config = dict(
    head_dim=128,
    intermediate_size=1024,
    hidden_act='swiglu',
    rope_fraction=1.0,
    init_std_qkv=0.0307,
    schedule='wsd',
    decay_fraction=0.604,
    max_seq_len=256,
)
Each number is 128 + 24 x the weight over its row's rms, rounded and kept within 0 to 255. Layers, rows and columns count from 0. Numbers have three digits each. The size before them is the row's rms in percent of the matrix's.

# layer 3 attention value, 384x384, rms 0.106, rows 212-255, columns 0-95
093:124125065109096127084122120122097113132141138062151180157132166128129119167127123108139148124135145103090164127157141147135178112118106158120134105135176123081113082151154100130124149169090137137056133121160133146132148129126102156132125177148157132148114115121138149127118139091132093130
098:175147154082073096095131147142141126145097084157152141135110135163124130109148130127136086131115101131132095176099124157081150161146103135159153117138153124142104119137124101135117131149170136154109092166129125107156106151093126152144127124116130150088137146154134148150135116144135114112
093:097086085113132129114140096148098136128155128098134164138132119146173087103115117126157151165175124148096110113163159133149145094091104078092154115150107106123130110087104140150181167108145123112134153124167124142144111112166104149120087131135127138143159153136138150082083127124116113094
098:106106130116158105108103097144081159093107123136155128100139127095132094131134114125139146144107139152076126137154107146133116128123135138122137125139120180122066151109093134119144161147111109122092115108154092100080161081113105184140111105139119104147101099121159078113115166128121155105
091:122160186167092121137121119153146119119150140112100126148146131129080127108101101149138112116135102133105139105102118150116126129159130144138163175182150129088113110113118109170096117127095112113124160120141099089134096125117160144114100122123126107177117110085111108190109077161125129088
094:096117104116127135122072153139112129124103116113138135095140150140112159127125124159119156126138162140137152127146145116094109092164134067156117117128118120115127113173101102135138125163151117099146095118123152107114143130143178191099105102159128156134151110132121129133158161129087091075
101:163128113140120080110158118119098131119133120160124120119146126101150122116093076068102169134138130127142132136107128143157167176097120119114129120103109104160133154129129121111106135094128133117123122157128123141156098090120122083144137125148133104106088099137164171136147115111093109122
097:133132096132111125152164125096112099137125168145129106124137158151117118147125113124127147135179121121113142120118102166078139129122135093123106127172162095082115146123140183144094122114148096121106172124118104138103132153130119137122135133157156179152097112125111135107122149124105142102
108:109124104142118125123101103114087132141138169126119123169145100117105100132084106091119108137116152103099125167148135101129101108147093141112167163160118115136104146146089120113100123111114123165162151117156135123143165124135126137129160083154123149140119067139110146165132132105110140134
100:130175117144119099167200137128167123116112131137129122136126096154120158101089128122135093140156101091149120140098165150107107120079128121126147127092147095135124143094124126130136094127102121122149174141139117136138105151149090102126126138134129143139113123139130129135123105127124187132
095:166123142103153127076123149152126110139130114119169096168075089133102094132105143102108119150125096129107140113167103148155141100121113106116122195198144177141110096112163120123166124121105192141171128122083118094124122124094128100156109113121163089090118163107147134133118143123139114162
099:173131151105134131132122114116120109161136106122125149114147144162136139109114132122126134143161105096165086069115123107082125114132128141169163071154149128147127131161121125137129186111106156115103140085147140138139143104132108126140109118113130143037136144127135122157103103093133153179
093:126120120086172133120138100131096152145139169148111111150116137113132119110072110186115099128132162135121099132103115120112125124104131123160133132106135119105142136158126121118137120114142124088164134134116131178140062106084131136154108147133118120131134130134188099157168099159158164156
102:149165100141136126119123093123082141128158141089165091122141088135108182143132133141159094116140147137131110124120109143121130096144189149099109154167105141109125084138153129093141108128167142117196157101138117163115121112102145066127129131123116171146136102149138174145117134116143174154
096:117065130119139103096103132104097193119112115154149127203119121115125116132111162107177152123145165105106148152122155138141135120120149096116108126149165116133149131178129117093141120115148113152101143120104138077181117130123155114165081134126108126119134156168123177134123147164127171125
103:124123177104135085135114147101113146164150168122154125082120116167146142120139103135108097123138146143126119103117136144085094134122145135129134126112164154127088137141107125123111080133139074132129083146127102127138099082134141119161105186108142120147157092109128105115144126117137093146
098:139161134087103140123096094164129134124104121125125130136104111086080151119112127097156120086152114112147110139103119120062140144104145116149119120140136135139143146131170132157142159155109138124146138167137091079172141122168153183112117126090118114103155146093125096164114125134106151160
101:156155150102117141126118095143164118105116124159085124070115130146104176137109096132110117159136168118165140115100119094158137146102099160143152165108144162119109097171151104122173125100165119097130121133110141125108156163162117180136144080159100092149139119136112118139141097086093161135
100:126104160109151131141150077160106157148107137161106159132125126105119100101094136176152130114130101126090117179133141119095132076140112114088073110107134116117162113137117122151138109110142153134101145145092131131127142177150102123107115141134107126104140128125163130142136119133136135115
100:146120102158127096155198096110137167102118113180147101159158106138099156092115137159139156114111128135128120153114166122113103135132124114072127159115161141100128116103090125129147141164105106120136113148131128155120164119137105088125141118146134155115130146126120149110133165131123160128
101:093134117147125112162088129118141154134117126119129092141113113103127113101128103136113135131149138125158125090129121172110132125123167116146103178143098132148134144101180167135071087130127124151176142105129117171122124189138149129076149133108130177137165133122103147121121189158145163160
101:094132107090149137121164136165132085118097091124105125144153132156133122114094108131124165133116127155123127142157106125166161150102133128133113120139095094129161079092111107136163148130109132137100170140085118125169128097136129128130109113109115136121142128126143141160090116165075139126
103:114126114134104129137146092158158115107137108168101106209113084134139161135122147131143140125175184123121129160110144126126098132141073135103123138115111115125122163133113170097117068165113153152116141147119157182130152110132149134116129132110117147135157132089130138164091136132119087157
096:129142082142171134165118137105168113096117169117113123147150148163117109139099149150107132164080150103163164166118164175107121055127143143147173076124133202155113141165126141131154126129140123144144164088119158074089096161123113104088115118136115156153104154118186117140149111126157108131
098:136106111135136127089111176140123091111089107125135127139131155150129128127158145088115166166137142118116154134158132143121176153120067118119148160112137156107123123125150121146109185115161183060132124130172113131108104115184149141131119105123114130098117127119119114125091118125110107141
092:110098104127128134130115146135098124118138145103111089138162112132145154067115081162132125106127135101123126107109164087133135131148134166127149146136100116111128109159126138135166090116116182123157107148121160119108144179073132126125123134113109108182124103128109117102112121159132082146
100:145125126169130129157133159132112105141119130091132140119153138137093096115111109078106143188079199155117148097126081141115119154116127179111073126098101124167139133163153135098118150137143120189108133132142067150115121156134151160127124156137101115134136103142122113160145131114150114145
097:148119158114153129082129165137117138094125103154126165166157148139114151140135110147069164089144125196169092143116129150108143080121119120092113153107138106148136134143145153149134147124125110081175143080148122130110160085165091089124130081135130119090152091109111111147157115108110097135
103:130112139110157165127155154122140172076111144102095099129081135132141107098122142094100108105120155139123137110134132146128097117123100197155111130102106130138106128105109123122125135134115125100092133162125141134096130139146133172134143116134108126113152111101108111155130112130128160117
095:093129129136130124101136135127108117070155128165153140116136142150104155117099117139098122115137150183122111094145104129107163137100101133132150170157138103102121123117094122136153112135107115138162069150148120131139111165144077096147154094133120091113098157149099098156131136122123132134
097:128108104133119067111111128131111114113102113139133143133111097121102142092121161105103089134168138113149141119105121098138086136116112129144131128126147128130118155104135105108127113118127118149125085158066115071124132195107147125114111120133146091102108146133116092165129157104140151138
097:132122127177141097137154138140098159136131167128114107069117084089136130103135123098123182092121103164138108118137134124124177120123112149122152115122082141119152131145140137130116137113118121133122100125121106133122157154121166079151117116110072106074118132085111168085110188084152125123
098:135151131152094117129129126102113121067123115111128115112147114107119066105155110122176131146122124097111134122075121123149118131161150130145155141089167123121107177117158136077057153123154171157146130116129115131154148127134166150131157151171100137137107117110142096162110133134125141114
098:123134108131129102176154132126106159135127134170147109114125121160162121095144147096114122163143175124092138161130157164120136156099110085135146127128097093142109122146131151147138135129096150123139100105167152120157102137142163141108117124094131144134072082123131148125105170100164138060
096:117119047159113142150137158128133145145104145116076117135151134129147116140134164150144098092096118136122130155158155169165090125132140132106158101112124124135170123157112147155102099087164164172136125096147169151114138106112115144148148110105121111134110168089146094144101137150134098125
100:148116153149197134143124143083148139124127148137151112151101184152125160112135126120134158131081149137140109137138088143130136124137140092086082121114117157121107157112129136159107125104129090146131127139135117126105149141121100152173107121143134143107172102148131118124124090207092084149
100:101104102087127129131135147115120126127183068124147120183146124075107097142121149136166116149160087119120120108128121140106126143142152113093130106124185111151134133151139148107123106148134147115131137135161146138123160110188138154134112157129140132147190155091104150157131128130144106095
095:152121103149107124152121119140127094134137137105131095148138152133112178161102061122133128150144168141176115102120119166119160153141160137098146086142120132074119147155144102109117156123098112141112093145120146133120138122122114124150161121181135142093143087148110143157152119086106160100
094:146160155127141077141173075169149114120121122152165133146106148111105140142126121120119132117131158148122089108105101119146124119178177112098078140152159188163087134124101147126135126103170141147133146135111126104122126103096115132114113127096121124192153169137133122118153104115148120147
095:112164150158118142104162124168142141096154127137142204126091144112115089144105114076127101118134123096129132110089139093083124134140109093156097127123112146137128131127117135091167115131113122182114117131111135138138110156141177091164134076118134120094128101146136116124142140132110102113
100:139125092069119086124125168130149079160129091106104118144084130123111131111121092151130162087118110138124076159102126111100122151138150146160114137108136109119102147090146151171103129145152123136132150145190106109138140115128173131142140125129138146110131123150127119115183128122113102133
098:156169143172179119114135147136143111076170129149133140146133142126163095141145165088127132119099125138106138077129163140086132096143081097124141115116167122114109128132150151143125136089142086150116087138155127121125121118201149146162116106143164118102157173147151128123121109101077152106
093:116125187097142138162102126156144104134087162091123176135146156153145114154154144114132156188129094133128163111103134097128110136104135106146125132113158126088138124091147149103118099149061135131089122167124130175112142177162134145143143194112082140148163109127103097131157128110138097123
097:115143138131100105137091110113136108161079153147129110084135146114119095116122111086129165134118135143165151151096116138129168099165081088164140133124197110123152130143087085104125133147121140150137130124176164151130105107146133130088122134199146183138132102142142125129092129114113164109
# layer 3 attention output (transposed), 384x384, rms 0.101, rows 212-255, columns 0-95
089:169152112141090109116118116117112112088114142119118111114137139084101153144089087149121148131138155080148176108117117140148125124122098130106147129073080159115113134142126162150159118120135123150126122116179150120092090132156108121128138146182117123136109159087150074119138151155134149166
098:144158107141124094142112148160083121136154127141097113170119130159126171134124134119129092155128138143154132140135106170132153151153134122126113126071165120146118157144149119129169083126153155140134124116138152078143122124142102171151129106123146157089126119118128096104158143124160114125
092:113152135119120132073143116107118124088163118121157146142129133124182119137175100135134169109128135140112136119116124156102104108105109151139123133142150113156094098136091082153142137128060140149080142103136145128113154120142086123122132118160148144146117132123149120136107122101138139130
096:139138113102153118134121134129100137125124103123170150119158094114128101144118134139140124149094100127140154121162109116124171117133129173142110096127157142137134172147142111135102118184158146155137100127127122132166154138142188109097155093112143111144107093135135139151115144111167115176
096:148121093116118095147110135096112152131133108133139128166108130137127100130110145114093095120097122149111105153081128110094129131191114111106119146144090079085122141133119132146112100137139134168187120152116177119172121109112114172165152152160160148109146139139125115136112132116138094134
088:128136096111101096117101126113145107133121096149104136168143122120160105093099141125066105140155135107098140147104091142127134139098125128121197121113102140119118093113083122129106179080114167149127128161134136097118140114124144116124130103129145096130130149097129121121107142100153169169
098:131107119158152106146117093140126148117097141123145086131118145165140130133122129114136134138122104102111096152128164045138122099144127126096123132129190135142126109123139114139107157121119098111129079095108137152119115136125123141132106131139174130128154131137133175128165140130132123141
094:111107146125129114118141136137153088110138128141147117138140119119136164182130103130121131143144150131123091123124156154130107081147120125135132113171160088136124146144152169179178109112131068145073122141126113164138133127129129142139196107153175119160103143117159128106107175077114096167
103:115124124119148138062126133159120147143110120136116136130139082115101144134066126162136111127119121156095164121144142093087118114189117168086132145129120156082136106161157151173075126112141118176136154149093162130117146107106126134136127155151139119124144150134111088134152095149094126171
100:102072150132110160133152136118125103116124141123130115116130137137142100155140142122116118118087137159173170108133166098155125159134144135105124152141166130179145113131158128098094137138147159105106186165066162181111139147050142144111129089108150099123108134098114153136150105129098125136
093:145163123122139067131133161162130132109145143144089134161120091130139153162137119156143152080129149136126109129113125121122122110138123156124117100157121147126129113102094081091127130135119144136141097106091144150128092096141119125131099142144098125086131132089133169142125101144092089085
097:121103192086115121084123139146111077132110147152112105119151125131117143113129114127140153125142171121150144089153140127156152099116099110122113181135146140125140152152158102153127153122112190111123137097152100143117133158122135159141148119140132167105149104143164150131161152128169192106
092:112110110109124145091132109138139102123119104140160182093147093133176161151093089147071118185135105087091147111117113129133194121136155133142121122123077120136113123093148115124073136105135124135122128142097134129116161136098094145070144129159106103109111101093090161092080106115105148097
096:158167109133159090152112120080113113137108179133146115137115126127090141134100174135152113104107055113134144127118100166148149138131152157111147117092100133124136131164102129101133100124099120152130124085150155147138114133104063115159179171119106100102128127138125108132080121148134096101
092:104151133151105122106119095112081162160132126165106129134173184113101129093122136104133137137127105153132155117115074137142153152139103127143130083151122098126122107133150111110170117136154132112172141100139096121123082101124138134126162146089116125104161121096063162132156161159074147144
101:139095099117158127144078105099144134097107143104127133162117100150118117138119114110133117117087134095078146111122164087127128125127114135138119108117147083126120094167166130060150100130153139086120134132126139125140119115096139139134160117115156121097116101128107118088105113095121158140
095:080111123148114152172090158148125114122137140166136137144160098147110116174146125126127143102112118141098114181111154106144106188147115079151169125109169136116141107135144128153169131134100140115118120084133118117089087119140132142137115138096124135109110100153117128122118152108119140177
099:125144148146151143104157124121129147139132077145134111146161157159165106163094149150136165128174145118152129175093092165141146150108124110108100149113129107094094159155118130135120062146193117113113130131127121106111147156173153110117085128147162168112098135118137124126125132131157090119
100:170158099075182150133142142144133113128166113106126089151158093137136138136103122134150108081135097136159101128135118171129119170110123161145130103120144123117159121143097136106107147124128101141107173101114114120096101089081107158085156178123136159128127118140124121105101160146102107128
096:063130114126135151124094135134126118126113103103138110128140136133122138158109134135110146121152115152121138125107153135109152117094118146129089175121097122107120113090158107143176133124093105146084123163157087122091138149112128120117144140135130125132099166129132157146136110083129129105
097:099117097137107132177159163122115112157180181084140127113125121131150166139123144130148131160093129118117100144121131148129108142126121094136097137121112141069100135131127144149143082135085128155140097131118092166107116113105133118127117145130119107145128096096102118141118180113111119158
097:135145133118156107131121087113118122150168123124137087114125154111156111140136067155104148136128146172160117115102144135151170136183097129137116129134115150124129165101114123125142127113095124115175156132130116121186134141117115138135135118142095142150147135150085133139149107150126124148
100:151093155111139135129108143164113136118075104170169130131134142125132126139182128117156134144125108157118112105137126115122096139138105102118098182154134153173105142132129140168152151125130117148082123131055127181112102129142131136127103078186119103132123165102096123146109161163129115109
095:108094106129121104158136111144092114108163115129122152097137138119119145133122107115095114111153140114133166100142110133152139131100110162164150112145144134121137102108135119178085087105113153089133107118154120142119097133126074098126130108098131134122124113113145121155144165089162145117
096:160171122107122150104124190129096174117125146088145090112118117077163107151100150114125150136135130133131155138128152094136091133134123144123087117071111099139119126122127099093153125117154135098171142119134094096153190165175164119133137120114148137156101175132119111122140156125106099094
090:142141135102134155104084128146130106110130098128101106144117137139118141122161144124126113119111094100124128085155112124100115148159110113083167151121101115104152088081102142089160115113136106161117081105110128111136117129125108148164115128121122179114109159125098112142156112159177176119
093:123108097121144146118180078153146163127110124119108142105127138112164115161098119114119158104117155078121147104134131102114169095115123125131159162120131175130157110152083181136140118170152105094118095106103144115130087145192160124126153071139122139169123114109127118138121120132133158129
099:143139147141115123146146164101155131113161146096153123160163128148100127109099109148143170127163146169100075135126131139134099127139128149161185115110125097147127112139105157097118168167122129123118142096117106164128084074127084106105152108181103106136128087137161141169120142118145114119
099:133137110078155107120127129069159141167127151127115153123087132126130128122122142131128127112127205074109161107135151116058117097113092095151139151129164110121140141135103121143117110129163131106138151116070129113120173124163211110119117143097148120163134105115107147133135093120131150124
090:172108128131149132124168174167128127157089143151151105135152119134129149116124153116160193125111109123097133151133126155072172093113157179152105140114154094120077146104110131099148115120119111095118145162112071119112128099117144165145120137111106112120121142107154129160122116120134093128
094:110099149113101150128157144071138152113103137164118146113105171130136143104124164119140116152137132150167156129147150107083106124121137122095107124127102131094124094137166133122100138130122142120139167115116148118142111109089139120159148126134138121077083137089086142125170102112103154091
103:146124133125121110135129152089119145131135147098145107077136153121159112145099115093140129110156140147118109102128142154085111112158119115112096174119157115138133096091150107138152168143109094094099100093105134138129135157142144111110127165117133131149140125156125100143130152129123147105
094:085121116139117115124150117135100150141113147135115192105155110102189123107131157114120109118113085090140179125098118112142148117133156080155119139143153121106160133134163148170121093108096146109088089115096165149121119150166146159131129124103154102135138124142114112143137144141103139153
099:154119130134080090092129121106119177126147175129089093117111162164140134092122122134141113109106087086107102154163103098129151150129121121123146141132139060098128153150100119160139098130080105117116101158122109141112136146132142120125141168123126105115138119128098082114113139116118130140
096:119116172121117097150162150091112130147102124110079092076124149133167093127116089113151113119142164135088117089133081155170090124114116098110145155147142165146123128075115163128128171161138115140126146161144124092131159105125159078116142119149092143100152115104094101161111177136130102134
097:153126128097115148166158125136120107130134124093132165155159130142114123138150124154132140137138147098118133111087141095163134169076081149130111159114088131139109158136136131129097111144155125124133150103139114161130112122123136095115130112139114128136073084152143105147120181107133109148
095:128095080155145143121145118149102119119146145092078142153125081162158117105161089080098126118083154176110139093157135119134146109119124105177167111138115112117114107164146173106133144124099107059149143100124135102131120117119115122111129152154146154115107127138140171132132097138121137140
096:114106071143148135120142061149148102151096122112118120120152147142144121166099096137107132119155113140108147101133101114156137121107155077154148150131130166164134207122139137165129194094124131128128126126140080087144048141129092195164121114110105110102126101159144153106149118134130108128
090:166145129170152147154110136108192092116110125108161090101136111154086127139119109158165147094142122114139148129118153122131151144174132155112118143087126171131141153151177100135125097114114156162148130127170127158077091120067146123100124138102149125150118151115141119104093106140103152141
092:090133115146101093104135086133139141112136135192105182116142200099138090110133128126145144105140129123137155132148158192141170137149092124133123134127134137129127154108092158113106115132138041122092143112131164144185101128134117142094137115133112118138122140149160115121122120150166114151
098:088125110125104138125133156140100135119098126122109139159139158138119136132091115125145091140133105137107093153104133069146166132132097158114151107148149142154122126087083131117154142091163096120144147146074139121124175140132167087118153105107128147095136093133154122145131131163140129142
092:106129097128097115111163157110126128116102143107145093128165112135144109125166119124157138133135154121151135130159132148152112117153132117142153122100164099139106165125161117093149151122127100100114125071110127135135119114143141102098084134115133143151116163181105154153102170140098128122
086:119131070128122145104102104145138145119115098076147159088114148098143150119105134100152106142084176146146120145132095161124095139135113121135116164100101109119144148123141162145148099123116130147109102140151074168176089123128100103125145157106122134171116113175161113110130132121147157108
094:133101103132121116104130127113101106163090133126145123105145141142128127125121067132088090157168096119116118163130108120093131136133143116102125105097125151118130159142119089161107117116110185101133153130116089153153084095128122155127107153123121106111154074140113102115134117136110175149
# layer 3 attention query, 384x384, rms 0.0952, rows 256-284, columns 0-95
076:123180149162114109101138111127158129127104105149125183153137135138107182109111114110124152112105094110159084129153140145126128142091155126131195145133143120098123089101149154142066144151132095150136139135118165145194146143102131166122125107090128139163139165110147151147136155105116132075
096:141136132128112144114118129129104124114092146138163140098118187140138166134110129141107107112120135159121112140165179120111133116129138097100093145187103142155146115095115130113131141062127148126112145133147112106138135151131093146141093117121126104102119148096145126150146136163125141138
090:155183142121110101161113121123163144128117117160120143140146122124144152074095136129095126145085106096137079101179126179128111143122159120153134141144138101150151105122134096143117155124129091092115154142138113124118156177137109146089123130148156078117118105117128176185096140123157118108
099:136131145123158098142162114128126124095145131139146151132083122126112129095119117133090103124088101132110134103131107139083115104149138145130152166184154161092136120138099129113114123160146130136113120174080150145177155091127130169140126075128105104128139165088144142158158125121164087096
084:166158132131114150119107118146141101114126113131152116118180157114140086136118121147115106122181153113109149139103113113126116092127131098141133128154115128151145134138065101160134148091181134124125129126108118119122124102143113118145135144142114156145140127139095159160105150139140125117
099:103126166134103101103110137134102104107135163103108147114089133113115149132158126104093126115175172147097115089129146101145141123096132124144130111143147121148156113120125113136125142186118128108138129165109133114115148106178127105171090073090158127128101153128137108161120129100127111121
089:135181107119161138109155118109148124132116102138179158080113092141117097169156124171147128100159117165112087179162144118110082134138140105112126088095126131086120108175143119117084114127156109105143139164134133143152129152147148120086143134144090092164129115135101122110124141135129134118
097:166155120145125095158109128113159153132131105106090128154114093102148148094083108156131147130121079063173158134148104151147147114152134112097103113176152154146108130158083109109122157129113139142111117062119158147120153131129146201159100182155135176154159124139141151133144122149121128133
095:169127108155163141102122124138107144136122144120109123132124115118119126107109123122114111133139162091138125111156122113138139124072170123142134110153140145174126086115110146147102184138139099154095136116142109098141163116111141148113134122144116116089155124133148128140088155123163144103
094:100136120154090142148118159136146136100115103147099135157146132117139126137133150144134140143130155140136125127154124109131097120111135114106114109137122173161131142137122155113117118160152076131166072098153148109114148156114168162176129114122146119149120105100130109105120115128154112155
093:124110153124123124124134140132086144149132140155164064142129111125139185153157145110095104141123147189143145127157161105103139153119140108129102154118106132136096107185174165175127079119144135103120125108130155104106131174141099093131140131125141142097126106135162129139156127127126154156
092:123119071159131088124187135134157150143134125104123148166125120141153095136126131140136101146117163130123136083126170140088128087180164143145121134105188134135144129110096111139147136131152150111152138182116093130086118116149122130151170124104117127082122124135086082125147083123157079181
092:107152069076142140111125169136138124118117119113108143117100176076132138137180127120155148095145159154169131110142089119157143144139124117099092160102136113147164149112126134107156161136124128116105113138143141091127120143116132115151131095128129164133124141128170143121102095176130128134
091:131114092190157091152145115118160112145077106169089138094154118140124145131156110132126121148149084138151108147101096151123134111141108082125153132108088106126117090070122108154103110128090139143120128112107069135100129150116118162143151129130138081158142112105104137124118137107132097149
093:068123097166181128098128124158154096118141152210128142127147131087122121135151120090124153129146098131172166158098111111132103157110146157126132142117100084116183085096129104135135158125122130116167138113138132142108142101162118100134174139119108152109112175121165150126152113187130147144
090:121152144184097133116150166134111115168158165103148104109134109116174160077102119101142166144108129107132122141091128116153125122148078087053115130135149132129139168100149115124095141105083112116166161135123159142147157128126128153162125144156113145130134113151152150140145131092108120153
098:131185124130162141170120120095109101110138139124082174131129127156096131145161126123134154158138127131171107153127165149178149076102135109144136119142075139095104102121126130135116127124146135122152144140133116159099126150090147145113133135194134116127116110134132140141149108142143125128
091:125217111141116155140141119114115137106123186119108061113122146118164140149162179154129116155109143088131171091064134112129149125124151147131137126123076117130097117127043146132106116156124119150177148122142112136154117118147106167155159141110147101074086119128127160123118116150185128138
096:126145162104125137146127123133069120140166123073124115120143139128163132131133132131092137115145103151127114130156178114130122118089144114144063098096079106113163144124094096121121122149142112108145134141108111128150115067150125132126152116106173133136111192125131121168153103160120111131
085:088111117118154111139141131138143103166118124130113120139113120150116154135131152163154128123140122140141116090158118126166147104136126124111142094090138139110120139112077153173093116139109124132114142115122146114144085153124139124077078100078124140165108115132114113157117120104139168153
091:130137149118152151115135148146084174103120119106130155127137139166125101156148108137105114129084138129111116167166179096103129097155111134089130096105124139119152104094149085099110131106174133110134131143109120141130131137160116103157150115139139123132105100101103136124141127135138114114
094:123132133188138134135130106146146106135159121094098107103171119129116160143134100118110110117113144105144109120196120116156136134126095130111096127130103145138172143132113125122090160136144145122114138108082124111115135121101125094122103142131134142161153114130071121120144096118162097156
092:104134111131141151146119133155206125108127102099075170166178130109122090136154141133127114115139158127106132130102111139142117117126127161108156066098114140121121165139118133114138128137101129155116084130130158107138144088136153162104129153145158145152127128144099143139099156130106190142
092:127125170145154113139158152136133145113089154134148092080167157126121109115091102101110109091164109138181110119160172128158166125134149120099108138088108143116141138109143130097142113143110132118122139159154135092152184147131089142092107136154085111161181182138126147140160110101151132119
085:125146156107135116128149162114176078131101101147106092144123116115131130152158123104091124123103136114112097099132123133100183131083119137128131148155105156163115132115142145159170122141101142138135158137143170129162120141130158137116102144136158145127149155107143085098179147148112146099
093:146135159155145156171104140075117102102093123192145142149111101122113136113165169140118072142113107134184112131120138116114159110149165099154148178155127109111145097140076105124136097144123135201105125126132124189121144114089108154140147112111111135110146138135153166117135169098123141073
091:123142170097113080143164170189109064114168108111126185098155103125165152121148126162121108112136133165143131123081100106099078118135092142098125121127118159153167165104077119136120173087109099133119122145176120137127131113156094120152127083165110154113147151095117112140103101130152161145
088:145142111113112156166166137096135058138112086155113121155144126117128117127128134143137198116109090151170107128141156119118123153081092156127161140100130164113091120099149156130162129120155125089104129085138154093137102149139106145111163146183114160143110155169127127117108121113117121116
094:095156130134090093143121091122110139149104142149123089116130138155138162119097097109122157122127113134124147115090120137170082160061191123141119140157117108107097106172110124155120149158152152108133177149102143132107162119111091097139146137161115060106152150140094142113151136114124139082
# layer 3 attention key, 384x384, rms 0.0954, rows 256-283, columns 0-95
121:103150160159139126148063128086106142138177114156131100112117137166134125155103078076074130107155106112158146151134131149135148111106115127127117158125132135138106087115147138125111168119126164105136128155108135094144121148129064164144123159156109098115136125070137106141185133118139107097
097:092151134172171130167124158121140118117166090114125110170110119166125131091108112125139167170132142145133116101146102123113133140118121145134174113136150164106157099125130100129096172129118115111110116093127116161157148112127135155128098103156174140175157105095130177127093072173156108125
089:084115138085123082112144141109149129121099142116140155124132101123097114099150103101137155109150084142135129099083193135129125103152124135147092175127114176120104122104109129078146113094092139176128095123157169154114144107078155117149139120135126100173125132145135080114149096089102182159
089:139172153107107148098122117101127129107100111095036120129136160111169146159115119131153096112147167138121128140124113163120139132162146096143122101081111115181183148126132125193163110138107147119111160144113092083116106116118155101119133125136141133142106120130152088116100179193146169186
085:077110180145138147114133126083128105118151155137132102172108163169171111102134109161085113145152112132112123128151181155138152168116145098152086129144116146085095125119141151146197167121123141098083098149129123133136123124095145144098109102178150078131100137079106157139119109187124132145
100:146112103142146147127140118155142183180117119172121082147132086094142145151153113087154147125121062120143130126166156113116129120136150147117147170105110132099167151139116119097144122138101142163152118122109119125150121126094111118100108154138130134147156115124142113114098125139127117157
101:149104142156139111128134163122103114133120150112103132138146166135106106109125116101144099130138127115134134124104091145131131135123068165145160166175152164106173134157140147101141153141120133129124125135133138128124141124062109115122143137170130155153106092111121113134156119084061149153
095:128136103153081132119093182158116102141099134158168092128193120085129187167122126075129132153186132152137107126116140133088123127101107118135135118093149167080112079119118144138159142132136068121154097143088147137126117120114115098127092142125136107127125112105129097110103148127137146134
106:131103140120117121100109140137146158153113134162145145105128170137139137080140133122146077109142092137126139138134107140128131152126158084175137141155129109143174114138129115160172096117131158122124109173100099110075125119107150150143069119148115118143145124151184104139115073162138074126
093:126148126084145087137096133099118165108154093122143145132093116114111105103102105086130089106161118130087147116087123118124136138147143132125109139143112085141149110140135142124094150147115134178120149152120122136162082082137093107172123135159138135165155127130155106104122100099131136118
096:135133120146125061121113109109172131163136139145166142135077108135156120141128130090115109107121114119124121109108108128148118124164148119154163103154102116103128143100106063148154144150113134124113102137103085151135099098115152139113148102178108135109147130121085146131128150084110102079
094:089103153107120163134126095124120156141108140095115117109119148152108145167142166132128154163102135137129125122076138114113104130112090143120154123136117105116133123141115146164132133078141120163073128119148086103195114125144135149068120137128090140132074138125142145103123166172112126123
081:100108156117113144152094124150100124095130156111143100101143109125140135129118179146119073144122128121119120118139153108131073145128132178100115121089107110058167110107126111131118097131159104119146177107133142133167127105151090142122130094106097113127094145125104110114125152146140085076
095:126159195150120122101112098158076135082080154119095134121123141116120087079131136153129108120146117138126175075124096115096136113105124103093134137135147121130152110118118150126171173140073182154130129110131158137154146136114140161149121161095121127125114165111154172135108139103124151108
095:150134159181139093133126173139125154129114114135152118096098108132096149128151142131154118123132161150125122109111124119151158131134133107135149137111137144088145116141142151164068095178134154165091103115152144122108062174151123148107108111124091108159168099166082151099117106117119090094
100:176162114147103103101126120161142177110122102130164151156155138131146118089112143150097105088125110089128133094153136143120127115091111156156091127117135120179128117115128117119118145128198072156163114148156153108128130120133097138154106140113129121116164147103129137148111162103141105171
092:178128121112160134116134152102095125139117115119122119089142103117175140142106104141141153167135124108119137118075145161107104124106141115137131101109160163118126114112112169127112118083111146109108110112101168129152125130171136125159103137043125129151109128136147121104140142105156156077
095:110116109118165116146059111152131139158124135133181182130123112119156124120118118096136178089117107169151089153155133136142135118143157091104106173131101128086135173111098145152138158116137146176104106157080162136134127117113139126127125096115156118161134112082135140122122137114160113124
089:144132151155109121129163158113123190160117090138106121176133141142135104101097134121140109180136170100134134157152135155131094133185129188148159150130147104137176145122179106136129119111138117130140139068113125138123117187097122172124144123119152135147140136119150110142135107111127114152
085:139129121153153122150122137111102128123143119075160127134164129127151100152078112157129129136133090113097157116128156165099103120137098091124081138133142073128167157129113139083184086144131130108135161144122066116127159146141105117121135156121171091107154124122121147103140105103110105149
092:131127179115114102138137145111141101137175146126108132148159126100141129125150084097120094110111147125122135117151096148162134119139120096119152186156104145117135114115133131127105100129158143159094133154185125117112116103120138105105116133157117156079109155117134130120134138118175161131
093:130124093163115120077152116115080108147102134132204151159104127141157152158122122161136108121145121134133154113135144115114146141128164121165111089098128123114131175104167106183143129109176117162119144130119091113118151122122125110143159093143111110053107100093119127085128151131128153158
088:129156121102086119128112123150124113103137119156154072130141103125128174135111106152106119165116121147158123127106156088096121103143121113152076176186123115112121130136107154146156079135152110099133109183101099149110121088120142118160148138133133103092139068137146095096150116152124121098
090:148137064097079136110107108125148127134187183123111105146147119114182102137155131141127115126136162114090127105183116160108161151107110112137141109133165133174146169126131120134146127109189175116163126076091122119171150098101132100139118113102146140118107067136148136095097145118143130146
088:107106079128076149106165108112116143091115099151126130155127142111145114154122145172122168131118106126110138167108123131102076125116116140114101107107114135104165144154146132126142088125144135134122093137102125117095111146105112132127158069130122118108170166155135181130118110158119105118
094:113137132120145145130148106114119124136145109124110121101127151110112091130143064162157094125155104112084117123084105105148170139102148132136118164101118129141136105129123109116137163103078116074115142139135110104112101108134148133098162143128126101164153098103142110165127114144071152103
090:123147121157137132127102137067068125089105118160154075147149122089181119124142119123115119114093106124103112117118121140118148085129179170159089070140135122100135118126125114143143133140096137147132122120141136166096079115128093151137175135093116118105117133166109178130164109105125123154
092:148140087133113113119175125107140140079149173119133131099156145141156137121151113158149120118154116172097154167151101110095119163133139103094090130098179158120162127151097073110116146127105168126183111127089067069111138182184139106125138142085182131118126124117065114143138142132169139146